config = dict(
    num_hidden_layers=16,
    hidden_size=448,
    num_attention_heads=7,
    num_key_value_heads=1,
    head_dim=64,
    intermediate_size=2688,
    vocab_size=32000,
    hidden_act='gelu',
    norm='layernorm',
    norm_place='pre',
    norm_eps=1e-05,
    positions='rope',
    rope_theta=500000.0,
    rope_fraction=1.0,
    qk_norm=False,
    attn_scale=0.125,
    bias='none',
    tie_word_embeddings=False,
    parallel_block=True,
    init='normal',
    init_std_qkv=0.0147,
    init_std_o=0.0147,
    init_std_up=0.0147,
    init_std_down=0.00602,
    optimizer='adamw',
    learning_rate=0.00123,
    beta1=0.9,
    beta2=0.99,
    weight_decay=0.11,
    lr_head=0.0066,
    max_grad_norm=1.0,
    warmup_steps=319,
    schedule='wsd',
    decay_fraction=0.854,
    decay_shape='cos',
    final_lr_fraction=0.02,
    batch_tokens=131072,
    max_seq_len=1024,
    doc_mask=False,
    train_tokens=482200000,
    max_steps=3679,
    dataset='wikipedia_en',
)
Each number is 128 + 24 x the weight over its row's rms, rounded and kept within 0 to 255. Layers, rows and columns count from 0. Numbers have three digits each. The size before them is the row's rms in percent of the matrix's.

# down: layer 6 MLP down (transposed), 2688x448, rms 0.0117, rows 2061-2173, columns 336-391
# up: layer 6 MLP up, 2688x448, rms 0.0184, rows 2062-2173, columns 336-391
down2061 052:107158156084091174172141124148104139142110103117155122111118128139057100117160120120128114107131158117105159111130085128147132114123131177119195095126102097106188116163
up2062 060:123168142159124113110163108097150123071141118159109098140116097156139162142115133138119114179134125135156105087134104106126095128182132163139104153117129172087137111133
down2062 047:127101088113125119139115117148122120145118123128131148121120132123071073121173116124093154057129082145113161157130133131136138158119124110125142120131113077144133156121
up2063 070:147165123109138098097172110170129172078134145119074129091120145157148152113105132134150132151130133116101151134150156092137150159156106100127142103078109110094160157122
down2063 054:102119132125156158144109147137119097145129105120151102145150118141103092145167138124062155116141114155137113114121098110142132128110112149116179145125139131147089078161
up2064 140:113142149159101109166148111098193139103196109133132162154098137153100125078121137111102103213140165116115139141130104131126147160142140132145118154139136132099140138096
down2064 136:136124127136140137095157137116085112117113112170151069111183131084130130124136120105197094057108138148147121160100158116102119157115102132099119132114144129120108104122
up2065 071:114106168118142135144114127091133112135114186115109102059107074178079106127153151071152147072124113136158135105107120096140118114087153190140193091106149089147108113144
down2065 057:112144103154098137110133139129122180121132092124128157150128161096165145112125116151091146166142132121093114122118130189112111133159107111134082172134105156109143121125
up2066 061:112119157153115113157113135087157123151080117163125105104098118096078147141130099093117140130111128149141121096144109143116160114127102194139192096141158148137120137150
down2066 044:136116112092130120098146103132132143124119085123132099124176124141167101123107119164105128144151107101122150156119152126122071154127145112139108193103108100146097105091
up2067 063:100141136106084137150106146139167152109119089164145107107149160077118125169117095117143142091115137151129133109120184180119134131113072101128136154147139126089118130116
down2067 049:159109126106160100104166141147090084140128130149092106104125102191094164116119127142132140133106114108111149149142102103151124153094193139131123140084138133146124145140
up2068 102:136125127138119121168137113139154116183129105157159142091134103120130191101132144111099126116134129137139089158105088149103100104095122144111160104107107070158128115119
down2068 111:118122156153091109101093149131118147075133153078128170132158162113097124171152113150199156151123129111126147115152123103140124126140127118124098160129121151129126169121
up2069 062:141148177136117146143124170121146142104152123132099112144117085122147116114145131136150125129175142142146141143128112130114093134139122080118146168133136136125110139103
down2069 046:099108106126144146116148122096096118135098131114117127114124143122108167136123136140173132117065165119157137114088117127178153129108131164136082055138108119106107124180
up2070 069:111107113118123091127120121117129137162131129169154107099132163127158139136126173150108114160186109115137112125110122168134139143139146118108136123098099131136153143137
down2070 052:149109115138137149144126152153139100105138112090103118134103075159121121126144101166145151083071139143124127137143122113184118121148102152156119137144157113145080139136
up2071 075:140148155142105079146137130134143129164120138129153168123113174071137143141121144138111109154084121127158135128155097126134139162125108106144074166140105132098151134144
down2071 061:113121116123127154128099155126111136119139121132100061137166088134103107126101135141142111087187115107134101149123149125118110111123160130130184112086129113114095120118
up2072 070:098142137129087148167138154143096117153059114126107092100121156123128103138157192096120145068123134160174134100115144171106108141106106113110177088145125096153103112128
down2072 049:125146152125116112083130118127158151107130125094132155133130127145131170119098107141188137184102140093114136119130107129120148120143152156144082139110111148108171134157
up2073 082:117097112083156120157100129147169139159131093090135133085156197157110122183143128123127103153168144131060135136119177104153117127124124109141101140096109107139131169121
down2073 061:137136125178101152150142119144089082109157133188153123153089097096143115081087121122169160111127146131108106098144093110109137141147130145112159143131136144126154118107
up2074 078:128139106135123113147091102108130131152154119204142127114129151101135139116107127142114058161112142134154092122097158151089143117126136135128093115129117114144143150148
down2074 065:162072132100116121130118151139120131131147144117151120157143121128108147151118129145152181078141118140076139106151112122164099168148118130167133138106123146123102136125
up2075 065:144108133144113144096147126113089096120094106068126173109093171119095109130136125121161165113095141100164149139085050096135136132099150167133181120172089137156130145117
down2075 053:107132131099140124153104135113139194119124147163132107134152109119160155114124133124051088148167155163120076132118164174103132087154114095100129130084152134103119096173
up2076 075:139134075147079077130085129081145130160183139184155107090124154143149129074088164146088087151165129114142085135101118147111154066146161096140084151113127141126151146148
down2076 065:146106135142192130137152124165134117108101116099140122135125099118130118160156115143172170092122140138127150132155145094163113180114109164128111120153154104140080140110
up2077 068:119109117175135081085152094156113132158132154166101130099133111146119149078114145144097141147138096132076166154059134100144102101140075121139168112079146084173165153131
down2077 052:132129124097135175152125121090148103086134081095140125128166155086122107159144103133159134126122102141104100084121131137133132170131150128121115153121129128127104092103
up2078 120:147104088132116097106181143100151147159141134124104102135130151146116136141074115122101136165144165112124115162111107138150155129151122149142138155146165182132134160125
down2078 125:089138140116147214139110143137111114108116138108130128135132104154162107091141151135156126074158143117066162135142126120152119150101110102087126120113094088131120115145
up2079 084:166081133178154115115167124149143143095117170122109112142132119100100140068147096120094164114055118101156178111124116117136158139114099140131158110107140120131144133133
down2079 066:107181115107102154141104162110169144180162119148119125144117149134161109163112146117110115136221111167113094182129106125119114183154130100096118157137116174125096179127
up2080 084:122128140100133084150087141113150123157133105165140107141112109145146103130111115129091098146196137109088108138128148159120094106134145121147107111106145104150158136158
down2080 071:160118095160132141115140109153121083118140110091117147123130133134105143153153132151184160074064107154128159113137124071149133174150131146139161153131148116157091126112
up2081 160:157125144138111133150130133083161144120157097116120133176130171139128123112089112080128163083142166143115137191172125154112113098101111102120163113081129123108126165066
down2081 176:105104135130140119128132111139133114172103154159137106122145111098115114142184136144094121184086125139103110098112172086135110160112160169135082137183145134136107086158
up2082 060:133136125062154095129112145135118121125099106154147134140113140087097111118135120114109133105137130151123135104120089193098147129082134084106108081174119114128107142163
down2082 046:156105094163106146168110152137132158149103141094150101115134127180173161129116141151112101140099148118119135164157158103155107117168114159173106164095148166149097095113
up2083 144:126118128129132145156151143115132132132095085161141124159115134124120107100103137138126078156091126135120143123154102136120127132111104132126124132167087139144119145158
down2083 141:149147101105106150146137154104108110143130125123117101135091138140128152121156154141154140110138152159159125153115165107168130126149104126135152154079156118114140138112
up2084 072:129142120137135153110117126122159173120142148130099115153141139134083125141116087106109125137110113097106141109070097162108105102104094109109150139121165120098127132101
down2084 058:126106118164124150134153134128114076132145107143135133109132133092146148135171090141191132098121128172143124158134121130140133141143143125161081134130109130166109121141
up2085 054:124128150107128103123135118120106141108161141138139112130121054121155153114137113160106117143164112163171121127132106138139112105123127163133109167159137118156115149152
down2085 043:120123121073103135126146169137126105134098090110087157096178166145095079115087112089162153096128110103099179151117140144131100142156129102122131109124111155117148144133
up2086 059:119101141154156143084126101159078103117146146181127097224166087100131100093141151151114149150152117142125152147130110143122112144141108090139106098183119142140122160154
down2086 045:132121132095093148168122151105156157149099113100122108094108148155143122156131115119050098139075087074105126113146153104128131138123138153100131136084159133142135128127
up2087 067:118115136101158120153163142169149123116094081099119136186145153138085139163145101124150131097110165113147114113146081111128092175082154141112099146191126153144112098113
down2087 060:140122130144116148122087128093118117140168172135125141129091107143147121115125121095055125110131116157135136134142133109123159102141116134150150128103126140071144159119
up2088 073:124130170176106180082099120154114118123144076148162093142098134135158129096099118110120100161174140130145112144102171121090110123153149099153112081090150103167123135119
down2088 064:142095125090093096144126143131124118111110166110119131097168124125083161143138146184109120114104129148106142104131118134194111144113130127134095190142159120143117099126
up2089 078:142113102163149093145179139172151148093150152113072140112141160110110145134119112133145131112090128094124143128119128090137160139127098111121148118106129112095151164120
down2089 059:098145144139127157098093150121126090145092133107139128146145113138132095122132141098107154121166125179155091152129124126125118132141117131088152131108131159116098075108
up2090 103:105129105164153111107121125153103157101124118154097084106165124133101120156122082099106157146126152149118159114079155119159138162123091111154136095166115125137134140124
down2090 093:161124134126099161111133128105138094131137118117130109124091113116146117114193135140170145108142120127148099140147091143122134129147156122112082157087126146136137119133
up2091 104:136145128153123118091152152122180125119161137137125142181123134093138156120101122093125139150129123139150103098129134170120133158161130184117139127078116121137147127135
down2091 105:140111155126108168161111124161103134122121153109134128105106104127086122147127134131129139106192127156071124171169102051124117117096114111128144108129094119121109169150
up2092 118:108144110129097157134124127113139198137122119158143123150096137133176146094121159071154131176094096111111126130153160111116137135086132150137165145099109147112128153160
down2092 120:149081160097102102143176144119121068116122084136110138129157150126084130194166142134087149123158139151139144150124095098108107128136118110129133130184138090132131167128
up2093 067:143142155112152138136171124115134151130131116130144112128124113104134130139147119166148118156135107156169130165158122158131131151126125125145104119130099143138124155148
down2093 048:100145124080085132141089163129151111118114114126110096115131125151133122118097142082115126101141132092103132112115116113114161126146123124166159128166140124142135127140
up2094 067:108118101087126118129125120119135124110170082117152130089105129167124126122116162128118124114161136119133123095140151144127128129120159115125125138156165119120122117128
down2094 047:144131143172145141119170094153124130103108162123125159137121102094166122120154143104171173135105096148137113159130131116136100161105111118110093117114128121121143138123
up2095 057:137161110189136100082079112156065118136119173165093161195146130071129136111126191139122139137124108146126123115097110122121127112153088122159106125167127126142145139126
down2095 043:097091122088126164190155136083136123164116113144158079089139131151169106152119086113136138161109161104121123126134127121150141123126130120124154104101135173110106139131
up2096 206:149119145138087135143162147142147152143136167125113131103105115119146109118134129182136044137142136154117133142080122056131146147128131139115140169140122129106151164131
down2096 246:102149100131170146135104133093149141126103099176135137131175145120086138149158131096112196109115107125149125134130154150136122108118100155114123127115125133119080083127
up2097 062:114179160082115142157140124101146131187134134197126108122104116145144156138107157123141093144106121100139146114123112147132146109124148123119154162107122115113154128152
down2097 046:202083110171115098133138132135121127116157108117098126144175124092129144111117091150213140101119128137124111151144154131151128190149130115183117123107125106134088149082
up2098 063:148139143162146138122155137165155160088158141138130103217144105137140151121128058129100151127083121097105121114159080171091122123132088115092154119108141130082131150152
down2098 053:159127104095139123137121123111099089117132144115110109096108144133093115136159161139107134105125115143123151120130142070157129149107162115169124129110127116190133104128
up2099 068:125136161153101111106134117087143099169098141111093139130117111158124104116157120109095126129112118123141139112120059117109096111129159142111162117137145109162105115118
down2099 058:122110103093137144155102109133109137082128107096156118119120110066135144131146106154207081138115093126133121137128177145154148165140131108146070142119109105147146108154
up2100 062:157128124158136128157144174132153143105131167100096154089113167114117147124125098122121119150078113106136152150136168161107154142144066081146083093073144130094133179132
down2100 048:111144119114120160135138100115111138145118110162138087171170125146124094144139135133172130102199131136109065133093085103146121139114150146123161157154090131136144121132
up2101 067:117113128182124105094098112157127125148133146087138139112111096142156114117132139135095125132156124155114139171170192082120093106184117107149067135141133116141144091109
down2101 053:125110147110123131130120128136101135106128099106137110133166144126103127143129103154166147139129087091117088058104108157154129146087116148120133140097146104138156153155
up2102 078:135147165120131122164147159083141121152089138074137132129108152100092133155167146127136138125110120161157118150141087131135149122138130148110152148152086177104090106139
down2102 058:090133104143116102103095121152122158112149120117117117134151111162159128131064137123115115139143160116088112121087157168109117109126126132160131114104118056130148140130
up2103 077:151138120126144130169092172100122135106118166159122100170112087121147120099144123121125141149101100181129137145149139109121110124134128122148116142169130147119104142123
down2103 057:100134118116115165120161128143109133143101080087134153105127145125100155145124118134184099138141135090130114097145137149127164158113128133151113105123086113110147122144
up2104 065:120164137104114090168110163113137115142149108148096130123156135117131101143122133137091128158128111136133123117106117138115131100121124168098131155099124095114119149159
down2104 051:138106108156143144118134082128119126142109137109145133144103130119126144125154117087250120107114115104145129115128162122165159157180160093146137111120100117132147121112
up2105 248:116156168161139125133181122124173115157119096167120095091134097177136133111129138124109137130158133161080105139113154117109121140168135134125102157141117113154131131139
down2105 292:114137120095111144121111133128105105109157127086142149161137100079152143150118110092089114120093125126118090142129124135139151136096130132112155120109117109114154139077
up2106 066:131096139118092141147097149177148172128152152127128147154173118155136105155125101115117120108083131111142125135096165117117168133112112104128102178101133104114123134127
down2106 048:125143110179162123094147101078102070112184132137099125119084118096092163102128124121152145144146154145141111100127114135110107121128121144130110074105110125098182150135
up2107 089:141180103143121090092132108137147133117179117098142178172115176127177129137103151132110127109117144135141118144145147084111162104172140151144104189136106153090138142115
down2107 070:117103163106123149151112173106109088123126127153109095097142096122120114108143135110156171149147112111153103116132132114146121137100129091077146068125121129128103134117
up2108 076:141129140090174097176135152109166119088115119110098104182130131079096132145124118124158144113155140114101141144127045166136120130125136134116139068216088163109135140132
down2108 060:125122072158096159140117121135099137195143134108140138129110118151157131153160118115111096144091122147105112096123139085127145145136113111125128168086153096140126110103
up2109 072:130136129164085152102163135121161142130113111100101124155131150102129131110124130105146085152128128130153135106108098147130165106146135154125124131076151156115135144103
down2109 062:161088110072146107135087125125149112119137119133128134125109105146127110132127153145141133067130129125081141148144113100114107171101143115119144159173112101138113152126
up2110 158:154142140120116104139162153145149135132117095159124143191128096153142161137061141144094128137082096134131159114103120129134094146128101076124129154168083136100150152115
down2110 148:130108147138125155121093145090110082130121145124133115077145146137114107195182120141155106107156099137127107139156152105117113103079134171119162140107147111121112144154
up2111 094:137142135092108052138137137116133162105161081120119120126132165119102079142088097117114157098173152122098142112138137108133135134107116096141121121133114088112158156122
down2111 088:123119121187173194148132153149128113167118113142132150130114093139170155112161138115102115114113089159124102124104111141152107153165101139118143118127152154154138094122
up2112 072:107134161163127124151179104108131121194148129157106149136124106134110147161138113102128081139129156136125139143143106139128138143133156130118133123162099136119102170174
down2112 058:175120134076115115118093151140126162102150102100119072104127118127161136080095118156166125139094141102111136143142134127125123157155138131147159132109127102160119107097
up2113 075:117124126141087138116111080122148102191106123177165157086131104136125164147096133129110111138143131145131104142095163135151145076138137140153152169109132092117161107147
down2113 062:136106153098131104130140125114108145094151122108113133123155129126135113098116113155178130129095102132083155133117117120124079191123110129102106154127118130134129150105
up2114 092:132134139125120164101160151092175125121174128166119106144154110121133166109146117149112082147117127164159102128123119142108163135179097124137152133091140141129144149153
down2114 092:109121127120135122110131138157098109116137127089138143111099144159117101117074136135141185083133138084083134130149134080147129157115139137158108128181125105123090126119
up2115 158:172147162164145100151154149120159161159126125109095138133133145148123152121094114100110135199148154156110139131115165154123141099125134126094166147101126110124130129055
down2115 162:114102127110138168124136155125113073092108110178154148110146138076135121101135135138186128085107156102123112118115088124156138128100088165142131071148115138091187103159
up2116 240:113106095146096099151160123114142159151160127141122137133162142131140157126103123113163101131134152182114105129092119098161088110119149097158142126085092094168092144109
down2116 258:136151136147118133163085142138142105152104130157134125149110102131089100117150151150135119118137119123149179124120131165080163128153153150065113145176122155080132103135
up2117 069:131124109168143116120118154121121136148088145126116136169102112081120117086135147119152146163108122112111114175121122132106112140155048108128169118149134172123107169100
down2117 049:152088119087109127144128131127143116104140096116140105121156137188120135193112127138151120096136150162098130079107106136150194146113143152110103155085122103132153122157
up2118 057:112157087171133129137084140082094140120133119160141078130098090147152133092128137120138115133113158149129138117070167145130102096136109149126137124125135146176124127149
down2118 054:189117150085112084125132120123161098113132119108125151110156139117113140181144134161188133115128147108109097112161105132126175187130147118154092135131126104144125139134
up2119 070:123112119101127084101121126142129109134130116091135157122138187141126106163138118151111141126180153157128139124130134105118130135111158120120093108148129111159161137136
down2119 050:131096109155168140145109145166112109122161110131127132100092068139164157097142141129079124119105118100158118096127135086126139093187098136132136140119158152120094126133
up2120 072:131142132144126119096113161163140140180127120124135179165122168139091101146111068104096154097162103136125110133190128151100132119122133092146122172133158109155119104124
down2120 055:123144121103170159125181101121111110075125135150144067080133116130181162127136142154156075160106102126122143155109121115159119161114119173144117123131115143137129162146
up2121 073:124081111183135101146152145132137145157095142125134158040162147142113116104122111110110119117120131114108123135117162187125128130086107156152149132063108085147132138168
down2121 053:132146122097166198164107093121136103137144135149145112168087121106138149181164106127159158140127126178118130101122121109146124147155138124106112123153135161116124134119
up2122 057:127156158129157180154129153095103122120153127145099065140135134082141117103129126101119126103120126146166123098132113151109097159120125127111171128138140147123098090147
down2122 039:149121119082070119125135134125146125164086148125127163150112114120144134130118093113193132136109140103079149140128131158169152109114148132123139116141109102135121186109
up2123 073:167146136129128118156142152132170167104111114147125118102135172110143142128133123114169109147064113133141149126118136153135156170106108145135102088119064191108155136135
down2123 058:124121116142108125148117145112125081141139135150131122177102088161080109145133129132097125078175130157102127110139110103121144099143155128130157125146173078138094171113
up2124 080:108068142167150122127118123111131130124090112109065104129113090142093122119126108119121140099091118140135114121147105144109122116102141144132153126170153126164108154138
down2124 063:161158120081101126111156118137115135138149090147162162146146166097154128142147127132158097138149127124098148125136118142144138143131082134101103160141099150090131108130
up2125 076:165164108168105087093115098177098135068193156110115107084133122110123147100106151107123137118100150158147123127117105092127134129148116116148128119186107138102142144117
down2125 061:116052116117150142171120167079149104178069112135144130149127103099120123152142138136097134140141093139154126152133137142136088092128099128113133103091164130134112095125
up2126 058:153154112131128118121146124121126125138126131119091153128096151092127124133124132117135129108106126130137135140137035096116129126132183149110144138147123116104128114130
down2126 048:132128114098162149151099167108144125118115117132151119148129115148130105105172116094141163136138097159137156117137174149114139090110090102105152112117147140139115145090
up2127 077:124103137185111146187136153126111149194056120126098125122119153093112124116131097121153129108120138112162128135101105144131142134107085150121153120147099112129131093126
down2127 059:137145135114126102087107115107144135088131143109128132101153112144140143171104131118034120132135161149101129137128118138115122090157131107155140124101134148107106160139
up2128 236:148133106140067094117127111106168126128126152154102161116115134165080118138127120151139135135180140142090163137134111175143102121122123145166105122146126141105117101121
down2128 244:115175114187120137148099178123116120147095070163120131135155128146121139133169116111151123152133117144155091125115134135126122093126137105076107094164156149112094169126
up2129 060:115147161124132118134120123144166135149094158114133117101096124129058120156140134116129135074105102152186127092093078109121135108114135136127185117176132113144118110165
down2129 057:160111079115125129132123141111094125090138080147127119144130104091160175118150127161204137172138121152072132161128137145145132147124118157133083183090137126142104110112
up2130 080:115156092096142143144113133119123127101136105093096129174130091144116105109112145138152113123166129099156126109099107120127142134103116108132106146106146122100120130132
down2130 065:121105150144101154128149124124108133145098137147131131100127156090148123118180103123121139148106123113099107114149168131166145119142141104099154096133113114106122134131
up2131 158:137114150149145120156070157141139133102164147118157165076118105128085107134132163147084143134172161126102118113130090091115164147148153114159110157155125094133119127108
down2131 163:163126093128139138089174127126109131124116066146108077149131138130152152158120135132149092121062130115135128119108149134171104126136109141095106122112109132106164122128
up2132 183:139159151100123163178096134135180162150173105122169128119080139156123138126147131138143107157170140149098126189133111110107123111114142137135176119164122119123137160104
down2132 197:130066125103114079083147127105090095105124145139098135166187122089141130117124132114168139147106137112168115054117140113134156132148123130135093139151130122113130136133
up2133 073:150121141102138084145090169113161166101131148140099127115108126180132122134096120124121149146096105102086134133118133140126163106112164141133143169062126107090142125117
down2133 065:132134132196143135115159113148118093138132131118129108130164138086129152154145147130229117057163129153173093146113103097136099173147078144149100118178107140138146140166
up2134 082:121099135154128134135164084065137139131165122138124122124105111122115155133106124116116105160149137101137121136127075107129101112122130110128127087102107100119123176141
down2134 080:114124091108133117096107149137101147116134096122130143127196134129112114112146117143109134097124126154078113155118175167139104129144124160096110171095138136136099038125
up2135 068:142154106175107125144124161133134144183085105143153167159124161111182158149114128127113142122112119094114140163177127108103161135152093097144146113077071116096152133162
down2135 051:106138151130135145127104110138120108097156133147115100131147151134064098141174129124126138149149150179134112070116106134136143127096123128122131125121154128133117141099
up2136 080:139158139125087129162153117151115132145134127113100157102148163123115128151120129132143141138170126116116161127116107070151101128119085107132152100086086096108132141128
down2136 068:119087113121182118112121109078125130107098137137161086120131115124142133101152125119174110136096103149101087139137151156124162101142138159092139122128133156136089081119
up2137 074:124107107142105094122117117095134118158109135109157134041117163126098179104113172094105108105120125155093119106129145153102132104120144114135161121096120119169142136120
down2137 056:120123123148107168152101124138124148129131141158144133165155104132156131120128084159108150145138137133113138213131117124159094143103097160137108171129144139128112110126
up2138 065:123135136171112109120137113171121140100095158081074120129151132128145130133136127103149119120125145105117127161107192098125084119114080153162096127135115097134152123128
down2138 051:131138118088151151116123140103122102131156128171136146129107140120098107123125094114070170141128109154136123062134097164110144134135143127091186121063127140098129160128
up2139 071:146141160144114119134158141124158134146117148123097139107113103144138117166168097127114131135151126141135107152148093127136133075180145143125165100120066163137133101121
down2139 057:111133086132132129121112117096119125129144092118149121145130118091124128122102148120127112099110130141117169094104156140141125163119122122135099113134158093128115169139
up2140 067:121149137154127138083125103148143132102156075128135138172113161124138128144108088133113145142167144137103141082136111130143153122158173104101133118114161135123144138132
down2140 050:135108111134136134137134123175108105136129140101095118097135125129149112109172152161130111123094118104164125182148151089135111152104123119136127135112132119162072088127
up2141 144:123136140100137110138102149153127101087184146132115131119116089117126126106146141149102123111134154125089152165112128114136133148133162124179140136175136140149138123134
down2141 148:132112103175115119141139121102092152166107123142149116151139148135105126142101110127157128113118108134127100085127142138124126123155111135109073106102109124049103085126
up2142 074:116165091119130101113117139163141096156124120113143165112160159096115138111130180146135140129102120120123123119107076158121143167112083081120104150115118110140154096133
down2142 059:163086154176142153162139137105116098124113148127159110141104116167149093162123109102096131145133135128117133120138160139146138073162160130133166097143155167118090135123
up2143 234:163140144130124111175136107137165157165125126103138159129107112172126170118106151128144121122142125149111150161119159108118103111104146141162142143121109125119101131121
down2143 379:174145142129131135157134129109156156152135101120143127127100122156120158090081146112138116137159142151105143173121150105114109118104131128163140137101137101121128147119
up2144 061:126125132072147140107087131101143120107131117131160131178142172137116110131112127092134133088113111122169079126132097164090178120110156122128165140131178156097109121125
down2144 044:123146108151134112162186161160116100165155151149111106132081095140135157135152152141199153170115133156130143143126147090183137108141152136115087117151144120133162148124
up2145 081:124137094115117105081085113134134138148129102140202144144100153092172120133129161137081106187132134159101144141124159138128120141186128091144083108089119134129143123118
down2145 071:140083127146108155152129123167097099100112099110079103120135102152115133112135119161124142081146119088127091111142112101132111112084119121146126144157140110167085125145
up2146 264:124177137144116128131158122124176109150108133166158115084103118138110129118134145152109121141162097143138153135133151113142124139140117164106142118090132145107110116101
down2146 323:142095122127128158113100131130127165111166138085116150137118120095143124150134125095123144084118187119138102147139095139108123083090118095163121127122154124134140181136
up2147 073:123129128134170144143110135143220171134176124185122106138108074133129156130123118117097090166103141079107156118070157179130119165083126127139158121083146096111121137142
down2147 064:160119139161080101130143134139091088121120115106101102145145129150111132122139114153184162047143118177106106148146093104138119160160139144146106126162135131185125163106
up2148 076:144118138160163153175128131100153157122116087151161110142112097129127153126131103144140102149115137104132141101108120108125141131094142110107155132090129145126120125133
down2148 061:121132112114141081087117119142120093124166134112078127126150134139077136149125117161079145087138187180124088168126123138117114152150123137153096148148124114137080105150
up2149 074:135168108134083082119165126135160150114166146085103125185158155091123136158117100132109097155119107112125135089108118166128139128148056104153088127123104136088144150123
down2149 059:113088123129167152162090171125100121135112110154143089097138112150127109118158103128133141091109120142114130158132138094131148126109166155108173118099177131140113135128
up2150 073:164148099169147105146144156109134161154112150188154148152101164087138139122107134109125121130065083097155120107180102167109179142116118110117132120110136128116145154145
down2150 055:133112144088110170151142142121137116092140130156111114146145116177125116148136109147106142129174140176089163158115110099148095127118123130135152146088126147131096144089
up2151 078:140131099135117070157130131111138149126120153111087159100118188142147146140116148123075115119144121140101115129131133146118143074129122140130125131132118115126154114139
down2151 062:132127141144143188115143120158119081119183113161145152160112123114085090133141128098255164089160152159150136140129098062152086160145100103156135124117127136131139158097
up2152 071:110165159094124105144179151105139116145129112151091100182152156107116152192123161112137142090125123133136143085137087166120125152146104149108160120125108133087128107099
down2152 048:143125101170133133135108108167065162140094114099129123075100132131111121076146106124148123158110110102080142175137156103152116136094164137157134161113117118169144118112
up2153 093:126143138100089123192139156134152174144109156158115134117158126131103122112117117080126138106152113107115123102113177178145152134126083102132151134131157126059116119134
down2153 091:147128125131154157094159138100109077114114091127147090098096134120163162125157124152230097168072116135140143151128082110141140178129160145114134099133106112152177166128
up2154 073:106136143133123076132166137132123153173111080130116143164131167107094088170103080128132113140146142112150151107073098129138123105132111074113115128174111114124143147111
down2154 057:169138113157134119110077150153144084093154137094122120083143075159166171085149137141104105111091124131133109164160163105126150174153147141143133110087162141174094095109
up2155 067:139090146141148124149178129141171157107123187106105145111124109157098154078130101125134135131083125088117114116112079115110155135094130158128163131115191117145134159138
down2155 052:126164122108118138095101185099160099109133112130131102143142170137154089163153148142069130098172128173177146166124111126152118152173117124126122121119088126131098096121
up2156 052:093113129156086104096117124133108134163156121159139102163147171118144129102110160112129125154135116124136112130113135125147090116155124167157140184113137116157152107100
down2156 042:131142150086133141131156113145143096084117128138111169116090115137112124104153067131171149090134113137121160138111095133127155151091133128115127088159109124107124188130
up2157 071:132153134120129106129145157117144140119154116151100112173147176110139126112085148139120150121133127093169122130143141159144141100168149134127126150134116135096159131121
down2157 051:128076107140139150130128092138141101139148168114162144138096089093107176149184121118118109118094098171098115136113118111108121147119111108104128113101134099149061163118
up2158 101:167122131120139149169124117086148158137171084158137103076122088125111145127144119098103137149128150120107118175133117134125140122104147109119141092141142101151088149163
down2158 101:097110162166092140121141130151131101123091124115098148124140154111141127138127144149200144110112099090083121094114122112124121130120117173135124167135125136157137130106
up2159 066:130134141166140105183077138101158183112147153138090107123112103095127101104124128137121138117116090135143134132113108173143126097125107145122126129144125157082100134126
down2159 047:110116153093116146109181155118100079146117070125121126148143112127151134117120116094199136120113154128111161143132122125119139198135142120139125108151122122125172163148
up2160 068:142157151079127117151144154103139114141117080130084178195125181099130122177124109164110120131130139127165096136149043120095159149131155124099096152159112162094114119106
down2160 050:129161080176158141115113137172099110115115155091148119127133104166119119105171153072165126083123122122120146166117174107141173101141121128141104100151150095160140077143
up2161 072:153135109121137121120112145132131151104176109157124152150124117115166114114117151148098098128094100162143104144125115141106123098129151114147048142140143145119123144148
down2161 068:107134132096111123138154122118142081144125123120123115140133160143111127143127142105244149092131135116120150134130115084135115159131141128146148129160117105138156142116
up2162 075:156129148170108168134102119097102129102165139085120120160120097125146109104138144112115115107171148074117134145097096075114104128114122118141121141121120139143071121086
down2162 069:111141095085160137124142178119117101153100128156136125110133134126130166139136110142178144136091136186140093123138138172147140110131134155105103115169150108125190116155
up2163 214:126129157134114090126137138134163170180174108165118124085099160124092176146114091114127089148145105170120134139114143122125109129082134145125120120095100130130087120105
down2163 239:113128121114111148121134132126107067114113129141150149164135131097163106120130162107163141152123124121118129133115145139122160095156091111084138115157122124112157122145
up2164 138:152147148115099148181164144122203134089124110080125128183107143108147156110124122102155152143121120107098150124125119167134122159126097139139116085102101120133140143174
down2164 154:118095110148108130132102108134113109147116145155159114122104076184118139120145153158085081145157139156092078124152133094128132096102117144110167163092170093119129138107
up2165 069:150108102186152087122167123108160115124106131108090133089128121132145133122117156112158127115080090130121161136104087118128152087121117175132196096149135133109156145137
down2165 054:169133150065093136172087115124131147115177131130160139150121095087129124117142111131146120127163136127091139143152136110096095171123108078131116152109109127138078173090
up2166 150:106152155123160107162142129112158126132142138119148137149111088139111182070100139119132122127114125172118118171097110120136095101108128101096155146155111152110125168098
down2166 157:144121081152103129100112171113090101116106142121160157117156144112091118188140129081203125162102108087137114052119167149130140133150135113150139147103107095092139131157
up2167 073:129104123092094138149109142130153146105086157072121148098123117142108111132151153129143141123142133136085137141106122114124133112124134115101126107139115175098102149096
down2167 056:111147108169168119121161168121127094135164092145115112150149092124164117125144118115128120105112158137167106116152119162140152150139115113132074137129124093096156107143
up2168 065:136105169093142090131119147141162137095124139109112162105152167124108149147117116099114146115105098126123139070101126172141120151082105134140123139115186115115129111124
down2168 051:129104103157117174134159121135103095167122116175106141141129108110136106127147111137138114108123132145140137192109133100131127128155149147129108124149118150133110168128
up2169 070:136087166129105149148129137140133115115103128072092155122097179132144120139153136139111141142157105091134113142144100169126062133154132134143111114151115122126102110099
down2169 059:127162101087119115112126118140110135159158114157156139148134099119132106135136120096211149096133137156109126099101102100133141119126116138134101128128140116138162139165
up2170 178:146127114120122101137129152121136132147143143133143133120095103146111115126134108067134093194104136095138119173067104088110127158142123087097146129105158065131101117131
down2170 178:132150146145112104134102134124160102101138123139156154133146143092154158152148119121094109117140135142089108105106136163164147116085137133126090148137123180130177126094
up2171 116:130063141160135177161153174125122137162142182127082142124139091139094116051116095144107126159127085074145153091140104148155087131151116163117103100103135104137097161083
down2171 107:092163128103126089097158099139141103066149114154142142149160139113154159214144135148162126088104137178145094178132127121103198148115119110135145152123118138100159153166
up2172 243:150117143156139100131152138170108148158194132131139154140122105144094152150083138128170110109112106092119199154136152153165136125159155097092158162155120172099097119110
down2172 251:124095114127110134112113170130133107118145114094137101070134106113167147141133096111168123142109159120105094145128130130113156127084151146093118122135151119132110160136
up2173 058:143097119106124135107125110133124130119168085089198153070109119182144132129137138145098131135147130146116141143145125096115144140101189092098098110068115122147120145113
down2173 042:113148144139117107132122129098133135138134151165116120160129125102100132128160152109114125106129160132163079132106154163150109074166093150125125138165148140134150111152